Weights of a small transformer language model: RMSNorm before each block, 140M tokens.
Each number is 200 + 40 x the weight over its row's rms, rounded and kept within 0 to 999. Layers, rows and columns count from 0. The size before them is the row's rms in percent of the matrix's.

# layer 5 MLP gate, 320x128, rms 0.0726, rows 26-44, columns 0-127
101,160,180,216,228,191,159,190,238,136,207,203,249,214,175,198,214,189,200,252,214,235,257,210,275,278,247,242,228,230,199,156,221,260,193,188,163,200,168,237,245,272,218,240,200,211,234,230,185,172,199,217,170,134,223,189,117,257,217,134,209,170,140,208,248,195,214,193,129,204,155,194,194,205,134,285,207,170,236,276,191,109,216,225,233,265,144,279,171,244,64,153,172,172,173,162,164,224,247,266,206,203,163,216,234,239,198,178,184,182,268,209,157,165,238,172,209,171,177,115,221,171,209,158,186,174,196,170,197
098,234,237,142,230,224,221,246,302,229,248,60,221,212,141,231,234,194,153,199,205,205,256,187,178,174,155,258,166,166,207,189,177,209,269,127,268,177,188,210,235,213,229,206,222,250,206,187,162,253,150,132,241,185,175,207,263,254,175,161,187,250,156,203,151,225,254,272,111,216,185,185,268,198,218,207,251,199,138,221,179,156,213,205,219,154,199,122,172,168,170,201,224,155,134,135,221,208,252,235,235,199,185,141,170,231,205,253,200,211,243,263,220,213,182,159,153,166,218,244,214,168,205,179,205,208,237,259,183
108,172,186,198,208,142,109,112,217,241,100,227,191,200,184,168,215,188,173,233,199,242,249,146,169,221,153,266,201,203,180,184,235,252,278,123,240,131,203,151,216,187,187,143,187,260,225,192,233,211,203,204,252,258,248,226,230,201,228,174,256,217,260,256,197,181,222,257,176,216,252,239,272,245,162,218,207,286,119,206,145,160,205,235,195,188,204,228,150,189,155,269,173,266,143,230,174,173,161,221,247,173,230,191,217,247,243,174,224,211,168,200,131,237,171,279,226,191,197,187,180,208,194,224,193,119,239,195,162
098,218,135,219,238,209,172,180,135,220,175,251,186,176,246,254,292,159,181,219,104,199,237,123,151,210,312,205,175,181,192,223,258,172,181,141,208,152,219,189,211,229,205,157,165,179,142,201,236,180,217,203,193,173,275,193,158,228,240,216,215,143,120,151,171,180,221,215,239,248,177,240,183,171,198,229,194,260,158,169,237,195,188,197,238,189,260,255,154,176,171,234,172,208,271,203,236,202,158,263,259,209,174,93,150,228,166,248,255,229,162,256,219,194,251,129,172,220,165,212,198,213,220,242,190,248,160,245,245
105,170,207,189,193,172,190,245,157,178,134,216,106,149,263,231,218,231,167,179,194,125,242,157,119,146,180,234,166,224,166,203,221,258,213,152,230,227,259,130,158,149,154,194,222,175,211,141,205,230,264,202,166,157,222,242,98,170,183,239,250,134,239,121,186,180,239,163,253,190,244,192,216,225,204,244,196,209,203,216,200,124,176,265,169,191,143,204,153,197,170,183,208,177,222,202,118,223,183,203,189,212,263,203,265,173,228,242,154,222,235,254,243,184,214,178,182,231,241,158,147,164,240,252,217,161,107,235,236
092,180,173,187,192,191,150,217,263,260,219,206,261,242,188,205,257,243,165,166,206,203,216,266,171,154,206,260,155,182,198,197,164,249,204,201,260,285,202,192,148,190,237,230,176,186,145,157,237,93,222,194,261,191,221,176,259,207,261,234,212,170,129,256,260,257,194,214,175,191,208,178,259,203,152,195,247,219,164,219,254,212,111,130,212,180,137,217,242,207,185,153,214,228,185,232,251,192,235,198,260,180,150,202,247,146,245,192,147,176,184,219,188,145,195,213,243,181,158,144,228,167,214,297,121,244,125,243,191
102,213,212,225,185,242,195,175,162,214,227,271,213,207,213,270,289,128,222,216,165,244,167,129,215,222,147,250,203,143,226,193,215,191,167,202,257,182,241,173,183,164,192,263,173,166,146,236,193,135,213,162,284,178,201,257,199,169,274,236,195,171,221,202,274,214,241,134,197,155,141,140,217,216,206,233,251,113,176,248,199,248,193,219,178,194,185,217,201,241,204,212,210,198,201,156,235,215,194,269,118,257,142,170,333,268,161,216,220,220,219,266,217,195,188,198,212,184,153,190,179,131,149,148,240,184,172,200,234
095,280,211,259,177,101,219,229,254,167,119,187,166,173,199,200,288,102,216,178,266,224,275,180,166,155,205,200,154,199,210,107,152,157,168,171,181,157,197,189,161,173,212,166,128,204,178,297,230,161,202,186,224,210,219,196,156,170,203,179,221,132,220,148,232,158,209,168,128,171,194,169,193,220,252,268,209,172,180,201,247,216,167,161,203,216,182,256,226,197,144,259,260,191,197,186,134,117,208,214,227,201,178,225,204,207,214,229,158,128,206,175,164,214,290,227,168,191,197,240,188,160,189,195,257,222,139,217,168
096,142,184,164,238,239,145,207,191,194,188,224,142,172,215,227,212,227,324,207,136,213,219,152,196,219,171,203,211,199,222,168,186,184,165,159,179,185,241,242,219,242,201,214,165,177,240,233,225,197,138,230,194,250,241,196,230,205,175,126,187,195,259,212,211,254,213,135,119,244,198,199,228,182,211,200,213,161,205,237,191,226,276,274,205,185,234,269,122,138,177,173,229,171,134,106,162,202,268,225,198,109,90,205,200,99,177,172,172,136,205,192,224,208,160,229,143,118,240,185,191,185,172,235,214,170,200,203,219
087,171,190,241,156,207,233,226,151,198,228,121,206,212,200,179,227,191,276,148,204,108,132,139,155,160,117,177,182,205,229,132,173,195,213,182,196,200,278,207,158,205,208,165,145,165,211,256,241,91,186,257,224,237,200,163,209,162,280,155,130,129,227,229,232,203,165,178,204,239,225,208,243,204,175,224,194,92,210,187,159,156,271,172,209,132,187,170,139,219,155,137,206,159,177,141,189,185,163,223,224,200,224,195,221,239,222,214,281,217,235,185,215,136,198,229,246,180,209,248,158,257,236,219,244,187,177,208,232
104,179,132,194,168,231,203,195,186,140,227,184,202,239,158,240,206,253,175,163,142,213,144,162,203,171,226,202,263,195,164,240,260,138,203,200,162,262,166,133,268,205,241,191,194,165,127,173,120,231,194,293,128,133,202,278,196,202,223,251,245,150,206,215,212,251,173,167,178,206,144,160,179,251,191,176,166,175,241,251,275,175,142,290,234,174,155,205,192,162,205,198,134,189,187,214,215,252,204,241,202,242,232,206,222,212,243,233,277,166,233,162,268,130,180,205,237,145,193,181,196,180,254,256,148,209,224,196,244
092,258,258,219,214,188,192,253,193,212,203,187,223,190,191,200,214,194,201,245,101,177,231,180,212,207,209,172,187,211,196,189,146,159,233,152,137,159,155,181,181,192,161,190,202,186,282,137,189,239,202,179,228,208,214,317,217,225,229,104,149,160,175,142,234,198,209,113,200,212,164,278,171,235,227,231,186,200,206,225,280,208,205,195,113,193,182,235,158,294,231,298,148,184,211,177,218,192,200,262,207,202,167,182,175,194,253,121,223,208,224,221,210,275,178,190,324,174,160,192,242,187,235,165,212,187,214,176,128
104,174,257,194,219,164,179,135,236,174,265,155,125,144,230,192,198,209,218,263,161,90,188,99,166,125,134,180,187,201,205,223,195,180,178,186,174,213,180,162,236,149,185,191,223,200,186,235,256,288,261,175,184,221,217,162,248,243,223,160,213,223,180,227,126,237,164,153,160,203,213,202,214,142,220,182,239,114,181,128,162,145,164,231,161,280,223,211,255,243,122,213,199,215,210,222,220,240,184,193,186,229,224,186,248,180,235,210,257,257,202,237,256,135,166,234,155,196,144,200,190,229,214,180,236,152,153,248,244
104,208,192,145,192,183,223,145,234,266,155,206,95,147,234,268,248,162,203,272,178,258,262,227,242,252,195,174,191,245,196,212,224,168,171,229,125,217,207,170,201,193,138,190,250,171,183,178,226,200,166,217,194,164,270,222,178,185,207,183,169,239,221,219,147,202,228,179,151,149,244,276,291,222,198,245,194,187,197,171,243,191,274,221,186,191,218,149,184,263,157,267,185,237,263,252,239,226,238,229,197,302,221,208,201,237,236,171,248,142,182,211,250,185,154,160,160,175,233,173,196,230,288,207,245,200,166,192,290
091,296,132,225,196,193,184,151,255,94,248,173,202,179,162,192,159,204,254,164,177,202,205,229,180,170,202,149,154,196,151,252,161,171,265,214,198,236,138,163,238,190,249,217,166,181,237,248,222,252,221,191,134,237,252,208,223,156,172,206,117,231,175,153,177,171,187,196,245,237,165,268,268,226,206,224,207,161,171,252,183,294,204,207,153,235,183,206,160,194,254,139,164,158,192,195,250,155,181,168,184,243,211,187,163,191,163,225,82,201,212,184,185,241,173,296,104,156,232,211,197,196,222,250,193,205,177,176,178
097,207,177,138,119,147,146,222,192,244,241,248,198,205,134,233,240,116,244,257,173,288,166,191,203,280,200,230,219,116,235,172,206,189,226,203,189,92,207,214,213,172,233,228,217,255,257,187,200,189,196,167,184,243,228,175,137,184,185,199,203,175,216,261,189,167,258,149,203,247,174,266,238,229,225,233,212,239,225,225,269,186,163,193,258,222,146,148,149,206,221,199,121,163,221,166,189,202,225,251,157,177,210,267,156,232,207,212,179,213,288,138,178,249,187,239,198,200,196,219,224,286,195,143,204,122,219,228,169
093,225,228,251,203,173,215,143,185,134,216,173,217,221,111,115,211,117,142,249,193,158,259,158,221,212,134,218,188,209,144,153,190,159,270,188,283,158,222,214,213,180,151,227,224,202,171,217,217,257,169,85,197,166,197,278,184,163,237,231,199,136,249,224,204,262,203,246,240,216,244,167,151,170,171,237,204,170,121,220,185,209,146,193,232,202,257,222,232,198,207,188,145,250,177,222,214,231,266,182,214,200,252,259,167,190,248,264,208,201,258,208,203,215,169,170,215,138,175,165,169,221,188,225,110,176,161,259,185
100,167,193,202,214,218,190,151,189,195,219,150,221,195,187,222,170,215,207,172,149,206,116,188,182,164,201,198,216,151,236,230,251,199,184,247,193,285,222,218,182,168,134,241,190,239,227,219,229,253,246,188,198,219,182,265,242,216,202,296,183,192,215,219,213,246,225,204,198,220,219,167,145,184,166,170,141,164,125,212,157,229,158,212,154,222,325,213,205,253,186,133,255,154,202,174,160,243,108,237,231,253,312,166,256,139,203,206,205,210,241,176,173,156,135,149,161,215,221,163,209,213,283,193,265,186,271,142,242
102,196,128,220,204,228,154,152,208,147,239,204,211,147,209,197,214,234,214,220,171,182,248,163,175,196,267,210,239,164,213,267,211,188,59,190,194,264,214,201,240,176,236,192,159,190,253,190,136,266,153,218,162,281,239,255,232,186,188,200,152,274,213,222,136,226,177,113,234,184,223,160,167,115,221,116,179,226,240,259,234,213,189,165,196,215,201,246,192,195,183,151,167,213,238,311,190,225,115,159,197,177,200,223,241,174,182,256,152,194,189,168,192,199,253,254,192,219,233,231,255,178,228,212,250,198,159,215,248
# layer 5 MLP up, 320x128, rms 0.0724, rows 26-43, columns 0-127
095,189,170,157,254,183,181,137,160,161,165,253,118,148,204,188,175,231,165,198,169,194,147,212,178,177,251,123,200,118,258,139,140,206,193,195,263,219,172,190,188,197,209,270,247,211,215,174,192,262,237,238,157,150,138,256,211,222,166,185,192,265,176,242,156,223,164,150,177,170,219,246,226,147,192,123,202,256,221,164,189,246,213,172,184,212,225,239,194,266,188,185,183,208,245,289,224,221,186,235,256,188,176,265,234,188,233,267,186,155,254,201,217,184,127,269,156,186,126,131,186,224,263,235,253,174,187,257,216
099,153,214,111,190,152,218,206,229,228,272,189,182,182,197,186,288,296,227,212,172,218,165,154,185,272,152,165,208,143,217,202,147,208,276,195,237,222,200,243,179,238,166,197,126,249,215,201,221,204,204,189,156,223,138,84,162,259,184,181,166,142,215,205,232,134,235,218,200,210,166,144,180,254,182,173,188,190,245,150,162,271,179,254,239,198,164,160,110,201,257,215,188,179,157,164,183,210,165,199,194,162,189,212,245,227,185,232,158,203,198,138,206,138,164,192,223,139,153,222,153,259,154,144,139,135,200,228,178
102,276,183,219,150,237,216,137,185,257,144,327,204,190,157,197,174,140,194,183,177,206,245,150,182,201,129,236,196,218,137,178,259,157,262,137,291,227,108,181,227,179,161,168,192,267,277,237,230,201,198,218,242,216,175,230,223,154,220,160,106,242,266,166,189,267,219,198,200,225,173,206,181,251,218,190,200,237,213,177,152,250,202,177,225,257,168,180,191,162,159,138,170,202,188,265,180,210,173,190,196,176,237,246,212,189,194,211,119,165,234,194,144,242,174,222,132,255,238,239,183,208,202,154,172,164,228,194,226
099,223,218,219,119,251,242,212,164,191,167,179,204,282,145,159,177,160,179,224,178,136,208,150,181,243,253,133,238,271,180,209,188,204,270,199,187,223,243,183,203,185,160,255,190,207,185,231,179,245,172,128,213,209,169,158,285,148,212,206,188,187,281,200,205,265,250,195,129,155,223,179,209,226,265,262,192,167,252,198,223,208,176,188,253,264,194,243,167,126,246,243,290,220,183,139,254,183,283,183,209,278,233,260,176,151,198,184,249,191,232,226,178,141,168,204,135,186,206,217,223,195,179,174,242,272,205,162,199
105,226,184,145,155,225,140,173,199,229,199,185,307,182,246,152,136,214,221,217,228,230,249,191,211,225,159,147,250,276,247,183,179,252,156,215,238,193,255,191,189,292,191,131,153,161,261,172,137,239,191,157,132,171,101,198,177,215,169,201,181,229,119,193,171,148,182,180,177,184,172,212,215,171,153,254,169,210,132,169,214,145,204,242,246,207,217,231,108,172,173,253,193,231,205,151,165,215,207,165,125,222,247,126,272,177,214,133,246,208,179,197,238,243,189,185,201,237,225,144,212,164,149,228,181,186,190,224,187
097,175,186,262,226,178,251,203,194,246,167,156,175,188,162,157,212,164,178,188,169,168,213,201,214,143,233,263,165,258,201,161,209,124,167,186,175,212,234,243,202,184,206,236,153,166,170,161,216,210,194,204,215,203,235,230,184,241,123,137,147,229,148,177,81,131,191,176,246,216,222,175,122,259,227,158,169,199,237,228,241,219,220,240,146,175,171,263,184,200,204,205,178,198,150,155,163,154,193,227,151,116,180,197,224,278,152,174,239,209,195,153,254,192,213,151,197,190,123,329,214,207,242,185,241,192,309,175,211
105,261,229,219,207,248,169,160,220,272,190,258,219,205,197,262,293,172,203,231,173,164,246,174,154,246,140,227,217,160,202,126,185,138,113,235,190,146,215,201,175,215,183,222,160,165,199,267,180,198,138,122,195,240,189,230,233,253,136,246,228,168,141,155,281,115,213,182,181,181,152,176,172,188,196,239,244,173,158,198,190,206,165,197,203,230,181,156,217,232,197,221,170,206,191,175,188,196,143,218,162,301,226,214,265,192,185,209,142,256,117,221,228,231,162,229,244,175,193,202,163,129,129,155,260,188,212,244,238
099,187,218,232,284,200,239,180,83,220,294,259,217,196,201,171,213,254,235,252,163,127,185,157,251,274,194,199,135,213,173,213,198,189,179,172,219,161,245,246,268,228,226,186,187,193,212,107,190,184,199,148,220,202,209,160,218,167,266,178,253,240,196,173,200,256,115,209,235,207,208,224,199,223,173,206,223,114,267,202,202,144,230,184,241,248,169,149,191,199,205,115,126,169,217,208,178,296,249,147,191,228,214,192,236,203,161,178,175,163,219,160,165,216,185,265,217,253,170,260,160,236,177,183,133,217,226,190,188
106,273,229,302,154,176,176,123,218,203,182,224,202,164,228,163,321,248,157,211,147,106,248,174,256,271,152,263,186,185,163,269,243,246,194,225,230,221,181,191,180,225,184,245,232,173,263,233,187,242,177,215,215,158,190,174,208,156,196,202,225,247,126,196,231,199,158,183,175,269,198,169,259,189,229,188,197,192,223,242,165,150,191,255,158,218,251,215,250,235,181,199,107,183,172,197,160,245,193,221,170,194,152,204,210,176,202,172,147,159,149,199,174,151,223,210,227,200,204,184,277,269,206,222,177,174,181,292,263
092,118,208,202,155,221,205,240,147,187,215,208,166,192,234,228,108,195,197,230,197,216,187,182,215,204,180,218,296,328,196,249,208,178,198,242,220,140,223,203,163,205,186,211,160,137,174,281,171,230,221,188,217,153,159,211,242,120,132,191,286,256,145,161,190,210,154,179,174,192,203,216,285,143,174,202,133,228,271,235,201,152,180,199,261,218,202,203,231,226,176,188,163,252,233,232,233,148,206,145,185,244,153,250,228,168,175,196,151,146,169,185,235,146,191,136,203,234,243,200,239,233,134,249,150,180,226,225,249
104,229,220,193,166,143,231,232,193,280,226,226,170,225,278,258,217,182,213,186,203,203,253,248,218,208,53,174,235,130,177,223,153,229,223,257,215,81,197,250,195,189,218,173,209,250,184,179,240,247,257,198,237,203,258,207,261,297,174,229,141,176,173,170,180,198,179,207,168,212,193,248,128,204,196,197,173,204,211,184,175,223,265,168,207,213,260,196,190,108,171,218,213,246,178,158,152,244,208,192,279,165,253,192,167,157,204,230,217,264,180,219,219,275,212,215,248,177,176,212,250,207,230,259,144,228,243,209,189
099,176,198,258,192,170,307,226,217,158,152,216,203,128,177,192,220,189,187,215,206,238,164,278,195,201,201,207,248,204,243,146,225,249,173,291,209,198,199,268,147,200,205,151,212,226,190,231,180,163,205,239,140,194,163,209,197,225,193,265,300,157,217,184,169,139,157,255,223,204,263,163,217,207,249,193,278,196,209,197,187,161,175,240,224,252,255,126,165,186,166,184,203,218,220,158,230,161,175,227,209,170,188,263,133,229,176,185,238,159,148,212,210,251,181,214,103,246,158,189,158,170,119,195,91,187,214,207,279
108,136,237,280,181,250,225,174,228,214,213,185,197,196,235,172,187,191,233,174,212,165,154,204,177,252,128,201,171,184,262,214,249,232,213,228,175,235,263,271,299,254,193,271,171,175,219,228,174,144,173,205,234,180,285,139,201,260,160,196,203,150,238,190,134,165,200,191,166,196,248,225,124,150,199,231,245,237,233,159,269,191,176,183,179,169,218,243,290,260,207,156,254,153,173,182,250,207,181,233,218,188,249,276,177,201,154,164,230,212,209,182,176,230,107,239,234,191,272,170,199,198,193,166,167,110,225,220,248
105,151,169,199,247,126,174,166,260,200,157,163,179,155,202,168,193,175,158,251,173,214,234,153,150,176,121,198,173,265,240,196,201,201,200,240,184,272,180,251,181,189,252,200,186,248,172,211,223,242,192,250,268,274,272,109,199,242,232,134,210,145,223,214,181,281,226,175,167,192,186,218,208,210,200,174,149,160,172,205,222,203,168,251,226,187,168,94,256,134,260,219,191,210,243,242,260,184,159,204,186,206,189,248,237,224,263,187,140,151,188,164,280,217,175,193,182,145,162,204,230,171,256,220,209,206,275,155,272
095,238,129,220,163,155,220,139,211,149,196,244,195,201,169,176,261,229,121,173,230,220,194,129,206,292,198,205,163,150,156,210,217,161,238,210,222,231,243,214,180,235,262,274,211,172,224,235,246,203,230,240,195,212,190,235,206,142,160,231,214,153,214,188,269,213,217,211,202,205,126,209,195,189,174,171,230,115,128,152,166,178,247,188,138,173,193,160,252,236,144,231,168,205,281,198,266,190,142,266,207,176,197,112,171,177,179,285,225,173,173,248,212,179,189,268,235,200,130,190,257,248,231,254,199,179,271,238,186
096,217,166,164,87,205,79,167,158,206,286,266,167,177,158,192,207,95,246,220,246,254,200,209,263,198,209,254,256,166,183,234,172,165,239,154,242,153,163,184,196,260,196,205,166,217,241,225,252,281,214,152,160,247,220,193,153,231,199,203,213,151,228,215,190,144,183,130,217,200,141,255,212,178,224,175,159,214,216,159,227,210,191,264,254,221,184,200,174,226,245,210,235,180,292,185,209,247,206,255,146,217,232,269,237,200,213,180,242,243,255,167,215,219,174,183,131,189,219,165,158,220,207,190,254,180,191,158,169
098,172,297,269,217,193,159,245,136,209,295,202,197,238,219,174,209,155,159,169,182,115,168,208,175,182,151,201,151,196,172,248,147,161,152,241,261,159,184,164,249,248,95,209,255,166,173,175,195,225,211,218,217,155,186,234,211,180,247,232,197,210,209,237,201,223,232,199,146,158,179,200,151,145,169,201,187,183,192,217,172,97,271,166,166,185,151,224,258,179,221,178,197,225,151,192,204,258,242,203,220,239,210,220,208,294,203,249,150,201,231,189,192,281,241,181,161,156,141,152,151,153,269,225,213,187,134,215,243
104,169,125,177,191,253,160,137,158,242,158,141,260,205,189,276,279,206,217,146,207,213,173,177,157,209,164,222,252,178,237,203,219,194,196,218,196,155,253,166,210,167,174,198,194,194,188,151,172,151,139,213,127,95,245,238,274,226,192,237,134,216,121,141,231,187,187,202,174,173,170,168,188,133,190,209,150,255,167,204,254,252,155,186,123,112,284,165,188,239,282,218,248,194,181,195,169,140,168,262,174,254,158,139,190,168,201,171,231,223,237,226,245,184,188,215,179,156,167,211,169,163,219,199,206,217,215,220,169
# layer 5 MLP down (transposed), 320x128, rms 0.0721, rows 26-43, columns 0-127
101,254,198,271,185,168,162,193,201,158,202,202,243,225,223,181,220,269,243,242,216,212,184,265,183,290,249,220,133,170,293,183,142,168,192,184,163,150,145,223,288,205,147,215,193,236,216,145,127,192,243,194,212,155,209,220,219,236,244,105,161,213,197,250,219,256,215,206,200,249,239,204,178,207,131,217,170,193,248,252,181,122,183,187,264,204,228,180,265,220,136,189,220,134,220,148,157,208,191,242,223,151,124,198,242,227,190,204,146,219,225,174,176,142,181,190,127,241,234,133,246,199,236,156,248,193,217,192,154
099,176,182,250,251,228,246,161,137,225,143,258,195,229,253,169,127,157,235,204,250,269,143,199,272,205,176,210,261,181,185,191,234,213,172,282,203,255,205,207,223,126,147,215,225,115,171,202,227,188,215,268,237,224,254,236,134,213,238,226,275,194,184,125,171,262,180,219,288,186,174,171,188,220,195,223,213,129,214,192,259,171,217,155,146,249,257,186,208,243,234,162,208,210,250,196,206,189,208,186,175,141,255,243,204,175,203,111,234,206,151,201,189,216,166,260,283,170,227,149,215,178,182,161,187,156,211,226,150
097,204,214,244,242,193,195,221,204,103,231,149,182,185,253,163,279,241,206,228,147,146,127,265,234,169,237,176,213,182,123,163,236,217,227,192,253,137,191,209,198,138,219,172,205,138,206,143,185,219,183,247,247,156,169,159,175,234,317,200,243,191,177,195,214,155,256,151,196,204,211,200,217,147,210,247,192,225,229,205,229,219,179,171,189,237,172,229,251,180,190,186,282,178,216,242,285,208,208,216,162,237,169,185,270,242,170,188,189,282,230,152,204,138,147,150,215,91,163,122,185,170,207,179,218,262,213,218,212
104,149,282,224,214,223,186,199,242,173,164,201,172,229,163,216,211,205,205,167,363,248,153,207,273,199,125,202,126,171,214,186,171,204,258,191,173,178,204,158,176,151,172,216,149,211,230,276,165,195,257,150,158,198,227,140,263,212,150,182,243,230,226,175,231,143,94,237,192,213,154,259,196,188,217,168,204,157,166,210,225,133,211,216,241,199,214,159,254,239,282,235,236,158,202,201,214,160,206,145,169,250,248,175,187,176,206,256,157,229,153,176,259,193,196,212,214,207,226,106,152,185,248,188,210,169,212,208,217
108,246,159,188,279,202,198,122,266,259,162,239,196,240,181,190,213,217,208,162,247,191,150,264,176,258,146,221,227,227,201,261,149,201,232,188,189,189,256,116,182,216,216,140,261,141,251,295,138,188,243,318,176,203,276,214,223,224,202,163,219,226,131,183,204,217,236,156,233,186,161,217,195,190,233,195,207,125,201,215,207,199,224,175,145,179,131,182,224,203,181,193,204,176,179,193,223,180,258,196,200,231,165,197,243,211,183,191,187,151,227,171,114,234,182,241,229,215,250,133,262,165,214,99,170,232,175,171,141
100,232,217,294,205,217,248,227,234,235,269,151,135,216,213,156,262,200,199,168,164,209,208,181,235,198,240,231,182,185,192,219,179,168,194,197,229,169,208,251,203,208,242,326,107,223,195,190,179,181,240,218,228,198,190,220,190,201,115,194,121,188,224,181,161,251,220,219,222,242,222,235,195,209,227,224,210,181,166,260,176,185,259,290,197,134,180,188,151,140,200,179,154,196,215,206,231,193,238,249,60,161,160,216,180,178,169,232,200,229,208,214,212,288,245,212,202,204,201,250,178,168,214,112,121,167,257,231,127
099,210,200,206,157,135,210,211,198,152,201,176,143,204,286,201,117,258,158,93,161,149,182,250,150,177,291,183,201,184,177,200,250,203,222,218,180,205,180,173,193,171,197,206,200,271,214,157,241,222,305,281,170,202,239,164,219,236,243,159,181,176,210,250,148,161,148,235,233,187,141,201,214,230,205,184,245,216,219,175,248,207,174,178,216,244,158,151,175,172,255,168,203,238,264,250,182,210,219,173,182,140,193,172,108,187,263,189,180,159,192,199,110,228,284,216,134,164,197,211,229,197,280,220,214,200,260,161,196
098,187,199,170,150,260,161,199,116,252,160,215,179,158,181,179,191,246,142,263,184,186,186,149,167,181,215,120,182,208,252,195,220,208,176,246,278,261,224,202,205,213,156,172,238,199,189,207,174,267,221,266,186,235,236,197,165,183,213,179,213,188,206,216,245,194,172,220,221,173,216,235,143,177,181,198,177,108,165,226,218,153,253,256,209,196,131,204,225,197,144,233,182,180,290,176,154,223,254,212,174,211,263,139,201,284,116,192,212,216,191,190,139,152,160,195,179,200,194,220,305,184,155,211,255,217,250,96,111
099,222,172,145,221,210,217,177,164,196,226,209,239,197,219,184,122,187,207,217,324,226,179,224,107,111,244,156,249,210,201,188,225,189,221,189,144,189,178,227,196,179,193,209,172,115,180,178,206,164,275,236,185,214,269,238,250,304,223,139,212,157,207,185,162,155,200,228,252,212,189,243,176,221,145,240,198,269,144,155,202,235,104,142,185,221,181,201,142,150,265,190,180,230,200,205,257,139,213,153,173,247,191,226,179,236,163,221,165,253,177,196,227,229,168,230,199,227,206,158,111,156,264,172,237,225,234,187,157
090,190,185,138,175,154,213,182,237,230,233,219,218,154,226,186,200,161,199,166,241,179,173,196,163,196,195,173,130,137,164,199,147,169,225,164,214,226,198,237,295,165,158,178,227,207,188,167,205,216,147,213,179,250,228,246,185,258,273,231,224,240,265,254,197,244,238,242,253,162,210,200,123,149,153,277,268,186,175,150,187,187,187,155,109,235,249,163,195,183,175,171,197,184,240,172,162,226,213,246,217,161,226,245,228,151,158,242,214,291,205,144,160,189,266,246,173,186,129,232,178,171,189,268,244,247,216,294,270
104,187,200,129,205,144,175,208,259,253,203,157,197,187,243,212,205,166,223,150,184,255,223,207,226,191,136,246,145,209,184,213,176,152,260,222,177,196,194,236,208,141,192,289,279,229,186,169,209,215,224,149,268,245,187,205,287,201,149,137,163,160,218,231,230,198,184,242,196,211,253,215,207,161,184,253,207,202,207,177,219,139,274,263,233,185,195,217,220,253,183,211,247,172,225,187,317,253,219,202,230,176,187,109,225,208,181,226,142,228,130,216,136,160,290,249,147,203,127,247,250,256,211,230,246,244,224,195,207
101,222,241,249,191,233,235,147,154,204,229,174,172,266,197,227,187,132,204,156,179,277,169,238,218,215,255,210,277,229,321,233,234,137,221,182,198,159,200,196,238,172,226,230,231,186,190,198,222,306,219,262,220,204,224,226,203,192,331,205,216,219,235,195,203,208,193,237,200,203,134,201,202,158,178,250,200,199,149,125,179,288,258,165,213,203,166,231,249,127,172,174,237,186,165,151,199,194,231,160,190,272,222,222,218,128,231,229,216,199,130,208,254,162,187,204,234,220,231,192,121,263,218,236,215,171,231,155,165
105,175,194,173,209,184,208,243,180,142,247,164,150,168,194,187,266,216,188,251,146,202,248,258,229,143,243,187,243,161,234,262,145,212,161,207,254,165,199,220,147,245,249,141,239,191,231,172,269,222,219,198,165,163,231,195,317,202,184,206,202,242,222,224,197,216,172,229,212,147,203,145,233,187,204,144,248,170,230,170,141,182,195,250,166,238,199,214,262,201,173,169,216,223,160,270,205,173,180,196,296,245,181,216,313,171,248,189,218,207,179,215,145,194,284,151,241,244,138,220,167,127,249,242,284,248,194,219,218
097,213,226,222,195,140,190,157,120,198,155,253,206,213,213,194,261,122,181,177,170,222,120,177,187,187,217,156,185,169,259,248,218,210,256,120,208,144,181,181,248,226,210,181,202,87,122,239,235,182,212,163,216,207,130,306,157,150,164,187,306,172,220,189,156,173,194,200,204,177,239,131,162,173,287,157,211,240,224,181,207,211,239,237,213,200,192,253,195,251,168,165,242,238,189,184,164,173,170,229,172,160,188,206,229,165,198,219,185,234,227,180,110,269,236,216,220,255,147,207,187,150,205,195,231,169,223,268,160
097,160,235,207,139,242,242,184,208,212,154,204,249,197,208,219,178,229,167,118,256,286,249,259,184,180,239,232,126,201,155,197,182,204,218,171,125,154,219,227,237,201,165,211,177,219,252,185,164,95,257,99,230,156,238,207,133,199,240,204,118,237,237,154,223,173,198,223,204,247,186,224,281,211,219,182,117,250,221,196,201,136,210,217,227,282,158,162,279,165,243,180,246,197,215,188,156,203,225,194,183,91,236,201,195,171,294,228,215,208,215,193,210,201,201,175,174,161,230,224,153,188,209,213,214,208,218,263,197
094,186,214,235,224,231,245,149,212,169,170,158,221,257,277,201,265,226,134,191,233,109,185,187,189,171,256,143,152,220,159,168,264,234,215,90,152,255,172,254,262,241,193,174,192,188,142,190,159,173,200,295,239,162,223,214,222,210,246,253,211,172,210,217,157,200,183,235,163,188,247,167,169,135,168,263,160,205,196,163,225,171,188,215,235,237,210,221,233,184,222,211,249,155,224,194,204,154,205,149,211,191,184,128,207,220,241,166,145,201,170,192,186,239,263,178,255,206,256,238,240,216,194,309,269,234,220,228,287
092,199,197,266,216,197,145,218,245,187,219,207,200,207,167,195,150,185,196,218,162,156,236,210,196,229,140,212,222,157,154,257,248,202,295,154,222,180,124,215,183,215,168,204,155,134,223,187,155,206,181,196,198,159,271,125,124,128,222,263,264,127,183,226,211,192,157,170,216,123,287,189,251,227,218,213,238,179,183,252,221,168,204,132,238,225,139,287,267,257,168,105,214,208,205,213,207,203,239,159,158,222,243,221,172,261,274,209,184,217,209,226,196,198,205,164,226,157,203,114,242,186,155,167,204,192,150,160,226
101,124,123,208,156,249,205,146,200,211,258,243,270,182,291,237,148,196,193,273,276,244,221,163,205,186,253,211,226,239,126,139,199,154,175,147,154,200,231,198,215,236,130,168,211,209,205,206,193,138,102,225,221,216,244,196,180,264,250,209,213,202,149,243,223,199,234,115,264,135,255,194,230,177,190,147,141,192,200,206,249,136,225,255,204,177,209,204,217,200,216,264,216,216,190,244,205,207,256,176,177,208,194,155,204,190,213,146,263,197,214,202,195,230,245,256,135,270,172,243,175,190,133,162,186,162,191,246,194